config = dict(
    n_head=2,
    activation='swiglu',
    positions='rope',
    rope_fraction=1.0,
    bias='qkv',
    tie_embeddings=False,
    init_std_down=0.014,
    init_out_by_depth=True,
    lr=0.0043,
    lr_mult_o=0.84,
    decay_fraction=0.376,
    decay_shape='linear',
    batch_tokens=16384,
    steps=7197,
)
Each number is 128 + 32 x the weight over its row's rms, rounded and kept within 0 to 255. Layers, rows and columns count from 0. Numbers have three digits each. The size before them is the row's rms in percent of the matrix's.

# layer 2 attention query, 64x64, rms 0.131, rows 0-63, columns 32-63
128:152136120131176103186114096100128079117090136177114120110131085190139081108155163102081083154129
072:105125133147098132141129140169086179108138163169086087153095158077186151136116103138170163092151
100:175123111106165109165123114127098100123108132129166108152126103141113105151121151094072100195159
088:173132112144121103135069095121127131086075184202082084097101148097165129126118128139125089129150
111:149115160136130134136123118143102137122108101089196112136144113080140122109097131131154110213101
090:113107152080166074110122107146134153171153097159114101040155087113156170130125116070105121133132
090:127066142113119177168140175157076154126187102063159130095154142122081135129143112128126175088053
107:149112130108170113189117077104065148126119161126182107107113106112137116115121144080105135101145
097:110093142105093075136118082102078099125066135154108080135140110111182158109110162164080127137137
081:171098101157130097123179195126159090132143119075123141098147158104114046133122158173099146106112
105:133160112112165123145127168152145180122151077145064181134126059099128097205130159114165061144092
111:129172119164081184149107155152147146084158133091162202096148153152119118109132091107157175085120
101:114129106110153081126115147145191098101149134178106077119100138156145139121131103154139089153140
095:177110165148162097130041095160125182116145209126156100088169130094158113069157097123119102097132
103:158168101103167112105087076069099113132107112171141127141140110131137117090170138132130097176103
092:113140157133095220132110197146116109109190139110127104143093128140129156137113144086117068094144
118:088123086141151114178183142141136113069110218156185095087070110126142131172131108141158125136161
095:156138091147188144170098161178206150141092167136127158112106143191103136079100154185154167163090
120:151120086116102133113163133113129154118182110130080179125169134152105119153101057191194150079113
101:151115125094111132113110108150099186157095133173129132128108207152150090132138151106184154130137
113:128086109144164141132117111174106114104092111098077147151145082114171141078148101157140135127228
114:131139147080170150137108111077114144085137126145158153141126098103141130204082163112116122143125
099:166094193166052155181134120126125127143135162129128075128152170106072145145137156126084118177119
101:095103103104125129147111149132111163091113075114114141170227135129083123138166113121084094174139
112:132162106104162152193143100160057090114166102072142163163123140088158090143166142182142135093089
100:127133081123183075159097203077114120116183132116136146177095148141123140176086154102115168089110
112:121158097154156135120142122196079111126140163098154062099135166126117059165133144132148227127146
115:127159091129130168112146151129125174111131068163077126167220142120102160115111138122139149132069
110:110149099078092128170159114108162166097115148081163091126136101141105108073145131180147077138081
109:165103099149137055095082162112103110132141131185116138106145121158153129151107101133122101136157
111:076120101131145140079161121128142185139162134148134116155093108143168146139169145169120192051150
109:147147157166099101132136086103143152116192138136146094152143116158119161112135150113124089093135
088:074106144141079138124146138133178136149156202097150082119139138089080137087151169138051141137108
059:171105097122151066154139104150139143099077114162145098086083110149163169178124117165139112155128
076:167142116093162111113124084135129156131093080120137124140129131133143152194136059126187098092193
082:123139107127194127086115094048121123170106110171069142177133132157150168171087065144184100068127
077:150128138156109098131089147149100169095187147096156130077173186100139120125189131127069126097107
095:116142118137132132078106115141130151159084073099170125071121162120131143177154124146122102143096
076:123084082128152148149128161055171097189158126141181096161176113129113132137096120122137132176117
085:083124129120086147118160150078197174156143093086144125155126098094081116069093114144113128108082
107:143182141104124137103106105156135137111135115131133138117148239143139159081140112140144149134117
076:168119060150135107142146145147117086143117115137162096154192200122182159139117077099149133108136
089:133101146067134166080176148080124144095121095079133128106112180134066120054136145138114175191064
082:130134125147129116104159131157122121112168154160071068105031114107086132125123107129175145097061
097:107130115168138138142110130122126125147100139110105196178135119134135132142110160189120107210034
103:122090171124096139172113106113089082182093129144026096166063085168119093153175176128100104161151
107:129115154153179144118137159131094131112162171098143100154088083113130098162168089111129112140154
089:177200132106136166131153135094154139099113099130131087125105136144104108072110070119164140054135
099:120070112100124127199177139080098147149149168139097121112127100115143140078139083137085145169176
112:136108165109136122115128205120188115145135134141089151144071111132096121136111146111138135111111
096:120159081128130092115168126135092179081113135157068084122140183143113101142141155194148113123096
109:082114145110107132088109147160121193093169185151144090114139166095138138053096093056097135133122
098:113127099150095124122093111048094121120141086111098153108147096176132113145126082147145149138117
117:165092151168189107190190167081116074118128188155119111140189110097151172142186100147118172119148
103:138192142123060141159118181136159106109127098149038136169139162114117173134097127171182137112125
109:109129168164138131150119099182124075064100138078182142114141143119120125098210132152074135155145
073:136116116134166122105166144129087164130119089123159029151129095121138137131167142146183144110161
099:134102141066142104137113133043141174119124131205102093119138130069124142190124103193165132163160
100:173118099125122113111130080155138178138158109170158137118149153112153085110144120138151076161106
104:115198179124171101155080079150117074136112086139149094102115181099122060125142108096152118115158
094:111122092184204123071146141095144149155124095145123081167142134129108108164065098148125140141132
098:077143152172165071143134146165146123145117115168139099100167107114135160167154130109090146189135
115:123122021112124107113114111086176202092159145160142137192171106122179122103071156101147164132123
114:135148128120103142111056123128166122140111151193080182069170076127126149043105121124131092111125
# layer 2 attention key, 64x64, rms 0.138, rows 0-63, columns 32-63
100:092117133145127095177107134081165141123133093152104155103162157097096159156133160145080150184165
059:133158132127190136119162118141087111099065099108090140139146129152126127124105155172107184139109
096:057118139125171116128128157094113175109162104159072144078149173135116185103142116118108189195076
077:109135094102156089189117087071151143105148113164211170109164110071091077112128185134126134179149
096:121107124146162149161119202137154114130107104135132129128147191083155115147157118158132178162075
091:122125127153101119163121099050102131139143195127180162117118128158134122118096149139061143173168
087:182149136128075138103117066136129125157123066126093142204068092128141158116107137103123117071162
100:107080114101131118050075125095186127111177085166115159082120132129110154119133127121099049169110
092:121160134124191189106079107117147130135132111120062215092130116137140176143181132131093129100099
114:171100146149114183111122126145071129105130103112173169138071114162137110066095139158152172119115
100:123128131134108125085090164128136130118128094172081165102081144121151168106092133171160139146159
104:118114183191144133130144124085066136129092128126115122155114092145124117186131103130194134113180
108:107085155086176095176186125113105155152191146175040137129099150137131110139125190112140109209109
090:063147155175123126179147099160124107156144089105108126142133123122158092170142076118128119146163
093:120076173174094158134179080146110148187139142117115116148130103192081113109131171103163124106182
111:157117128121101147152141093148103158114127081135175099172123164150161109135171132161122192087076
113:161163184103128122094080091141127138168146136115148092079104075067106150119068105122138145149091
112:103135096140092161102117125142143151088146116101146142176138120168150092143066089160120163087187
104:098113132142101171168108111129140174149146156152113149070121096115087145114118199115148145127118
135:141179053104148094137147112109178167112156063126173181126181169098119147103130148149044099183101
101:117157135126143149107137121149151200183115109120147137167143114138124092084106119100160152124090
118:152196099137161128159131105110097159069154164137141177089125108097111076082123159177178102083092
095:155025111113152169108139110125123100121105116126145161125066125156162174160158083117083083100208
103:137105088131137159183120182101103151147136168119141105150103096118129123082115149090164141066142
111:105079105134201169146096165121132151098084209157117166104174143127137147070096085126141159162115
104:098133149149087154167109089138173134153108098113112135026140183128087151106123111168126113149094
108:120122138083158133123148196100136117159111159068135151050134166131125093092132103098092170133168
102:158132158177114122149120106157121146103102121075134131085107153154133070124154153132151102089171
116:191118173106134165105153158094157132105158161139190188136093116055097091149112161114054081106144
105:102133158081158128130118092160122096101149120091109178155100207050123175105120147105141125091152
104:127136119091201139192067132173144107139134107082122101115191124154114097089144152142121086139153
101:105108176113082084159122112187146098126135101173153136129126078137164116128148131150121126127178
072:089174127112168138127154137128129145090152098116130146123159100109148149078099101150103146078108
090:160180176121116144137110084131141154104122055158146103111103097119109163180110194134116130117169
077:118104118098183122181077167115085135166137159114106125145042073177143115175166140092152140135128
077:117077114107185101091131135171145077170114140137092142124124120138104102115171094131193078097089
073:087094162190127145129101110101141167178113150070176118066134081113136147142121136110106184117146
067:128146128073145109082093156176158120117109164124123056131137148163093090101145104124139073121081
077:099112109201089144104157156068081130146134103178136084137142117159109154097143106122142116062144
079:076101146123119124086098083100118111103075119148174135125092142072139156189110143153084180117116
086:169111113108139158142124149153153107170221155135117125176128135118090127095132091133191052181093
098:124084116126128162159146162097127131120088103113162132157164077164108083134143090136188083123131
100:131139132077127092119046071156097168125154126059148136106152152132152134129166185155134094156087
099:137177134071041154152113105224087115102163156165104133168071139098136126080157143117135170129118
109:118137130123057154081183087146147092133113099103114151103115095159062119099097130130093149124135
105:151143123101114118108029101146089182173169095130123115160108074115201140172166169144120095175147
095:138169139101073179139121113116088167077087148123108121127089128149130106156127088128135179101061
101:145184129108129162117167115177100166070147125108123085134122154107146150107153166119162116051114
091:122123046104076137128139136169129133135209116131074168122107133136111111122140126062125129167136
127:124147094104097163121102137166100193096103149156105124111139147188145110121104097117156177109098
087:126171175164141172091104130115165198107115201142184107112190117111164142114127147163068107128116
127:092144129128136116109097071154102131108143164201145126159140166091141131139181165127078179131086
111:177176197190194129142122173079137076131131122112099140130127134050119214132167131131111145146157
114:121079185120110085148117165156105101155117138163149069136102140134138169100220084109155121117145
102:119055151164082081117150156097144162134105126155124100103136171065136143093125148156153134123120
120:133089163118131143141137127138138065156137113108150177119110106163131100158196073119138118133122
088:138069107096179136154084102153136163116135108134110155181101172122139069143141153135152162151164
109:132072120129141115119133097099122139174142167100145123134141080083166129122112117161147145073107
106:133144162201141152056156107140092108151141147142109107131189113126141110072097113196082126148131
108:106131105162115068164176130146142057134155188130154099100152102135077117125099126132173088171158
085:123102124123119159129165058141153105117096113197106145173131114138115102155175127117148065105157
098:135074105058108116108116133166151084182085121114126113144173134153100083117130102186194171185118
101:131152109171144156151160123081139134124143165146094158074061108129095127123117156187103168091125
106:106171083132144110100070142104121168115165138084138144123111104137107133043142163120184093206180
# layer 2 attention value, 64x64, rms 0.107, rows 0-31, columns 32-63
108:095115138151084145104182141107153146203091154184145148116149097120160100144146102119162134165143
098:084142108192123048131102088111116113115160178130126160168110086139106075127135171091148143152086
105:113107169152088148081128195131153111104166109111141106093188131109095163089158119154164124090085
084:109121091163084056063188113135122160123128099114123137124199118070102109185126096119079074127121
094:176155140127107129102132090111143108182102081101106129056106080152111160079110126151164127178074
112:121117120132099143177185111225126117078151136091138111141191130186112085099126166103095148135096
110:144117170128174199161137123184102181122171136144141150111112098143157135138110155066132146117127
116:147148113083098156098116099123157112117108105130046151183175111107097124079151168182151178156164
095:123109096108202115108183160177141183131085155150119106152067111096134196103113130076113101134126
099:099170096142079099126141141160150107118108153093104132132096171087143118124191141123113116112173
098:195098158138148132135153100128129158110149112134107162157087073135117117105147118129150125085128
101:082098149164102157128076143128043188179104146129117104165090137139129108148078146112121175208115
107:188115171153125150154176126119084157141179171130159089104163104108159135079132149127139115107204
091:173199085181085105128092089097133157070089138139142122126097106109138133135095123173149143159067
098:184063098142125109177079132120175141121129154087128114164096158154174105142145102074078130137184
097:183123158090084121127124116111161124142137126184102147138128156100067101184158170212120131087069
103:159082116137094138107105132134161138134143103174148076114174180155155165125115105189113173135130
100:118144166145162146225135140176076127141126093109160088120163105150082079177127186134162198106106
105:161096113154139114083134125166072105158111161126144171144047115073082149113108171145140088114136
098:160022112066083123081149105101150125126132138154139079133121174168139119122124110140157129176148
111:078131156170062111093103111126147124128084030135140136113124141142180081176128147081120130121179
104:091159125137076116119162152135163096116083087167165153090141133158097152107140130085132161134079
115:066120163124170153067144113095135115135172127171121163110179175099139095160155152178117079113099
097:158125109042095075089117121109132167134109130110137157120141154081123145119147112094156121153177
095:151158107087139179097148135154189134119060149126188107167115091125125041183112086124077125127117
105:122108129104155130116130162089101116138118198174125121085108131175107127119087179089128110167137
096:166080090143113128126175153067105178052105146188139156135142094161120108167079157128130168117103
099:120101133183108170152086108055146125106065118073119153109099152060142145110111093147084108108121
113:132126077123163102183106134101087139141092122139147211112154145138139100133145175116147154126076
099:125154168065115109121156130188163153131093096143169105195124122154129121099147125161100118128174
087:185157150163139116107186156133121096169081124135077105110087166129113162141116133105132138132105
088:138139148121137089099060175119213108206126071145147173106190102112111101116097141116077091122113
# layer 2 attention output (transposed), 64x64, rms 0.106, rows 0-31, columns 32-63
102:067142128106127168149137158170113198138144111140151117102113147140185145120133168083128114146124
114:050134075176147101098148180143127109111149129126123128131105081161194067173129146131185119077150
103:088139163101059095120113149087161142117137132114082125175164166092147138163155056105105117143165
094:089122123132099133097139074122098155088129099097098081125173138098134104177200117137118169063142
108:138104143141094135062106073127160114165083138080092144091087137168120126083129153109126143135149
125:167164132093146105099174144141195116120128074102104169149168079098125131136031124080096085157124
114:155156142173159164125114134136164146144160186167091134112103114145195105151092184089127131146078
118:098144086096095093174105156141154146216147139098066131121132121100120082162134127176138089218118
101:120140073160182132136145085193105123142104146141115097083158104099141131087122143083122142083119
107:159151102096148146193147065142100171110144116105130165138106143075143158139121128109149110081169
107:156125148160098113169116210154094136138162157143104150099084115114123095166191132093145105112138
111:131146182200137153155161140114094207156105176116148122094116139185118069132096104117162114091138
116:194108149106065130109087148135120172169102112101128148170179081058132189123117172120136105108130
101:115197104137091113109144077179104110098052208077109104114145072147124095122139116089171086131120
104:176127120153104094185126138139135123061115100165142147141142146117116116155106130070097126105199
113:106150132126132153085089126129158100122147177079167164151094174091101075155193084184167114124122
107:144122129121081181106137121140189145136129127102163110122168098130092134132157124220114150146151
109:116112160136152146126172133093164163152122169107150117104133118090120089117066163087109114170171
109:095057115141145175110114106140099149198103134116148079162087185122131149128130132091168113114083
096:177097081084141124114125122162146143118134142081190139138124227195195087113119161153128146097161
109:125114103100098141134112128120145201093154048091205149128167185170184106107127117154137157112106
109:101147048080128115081157130099191150160147101126143175122189063124166129125138087113117082186133
126:097103129112160120059130117167142106143185141099139149155147144038140187166156107162145118104126
103:133086098118165135136107035101101139169111135137134126119196132112129127075146180130157200120118
106:148188164074143102197110100164162131131084133204203123118130055116148111174153140135106115112125
117:170153098145158134114151135062182149128109215183092172075127174139151145095113176145167151098145
110:076117108133170063093152200188128140103129180135129078095104162139087145092119123096130109127144
111:116133142150105091093132128066136104171071136163160129138107154081117135112122104117085101150166
123:120122110121154121099110113007163117109125145173145137139171094153110091182123158138124101120080
102:116181146084139149164103132172129146076119147140104177166152102161112153066120188121129194133111
108:144100098086170143173163144170100085204151136080069157133093142149169149079134123099101080090119
091:086150085148187152182084121112180146155131073145157111180144142113117140186078128139145107104151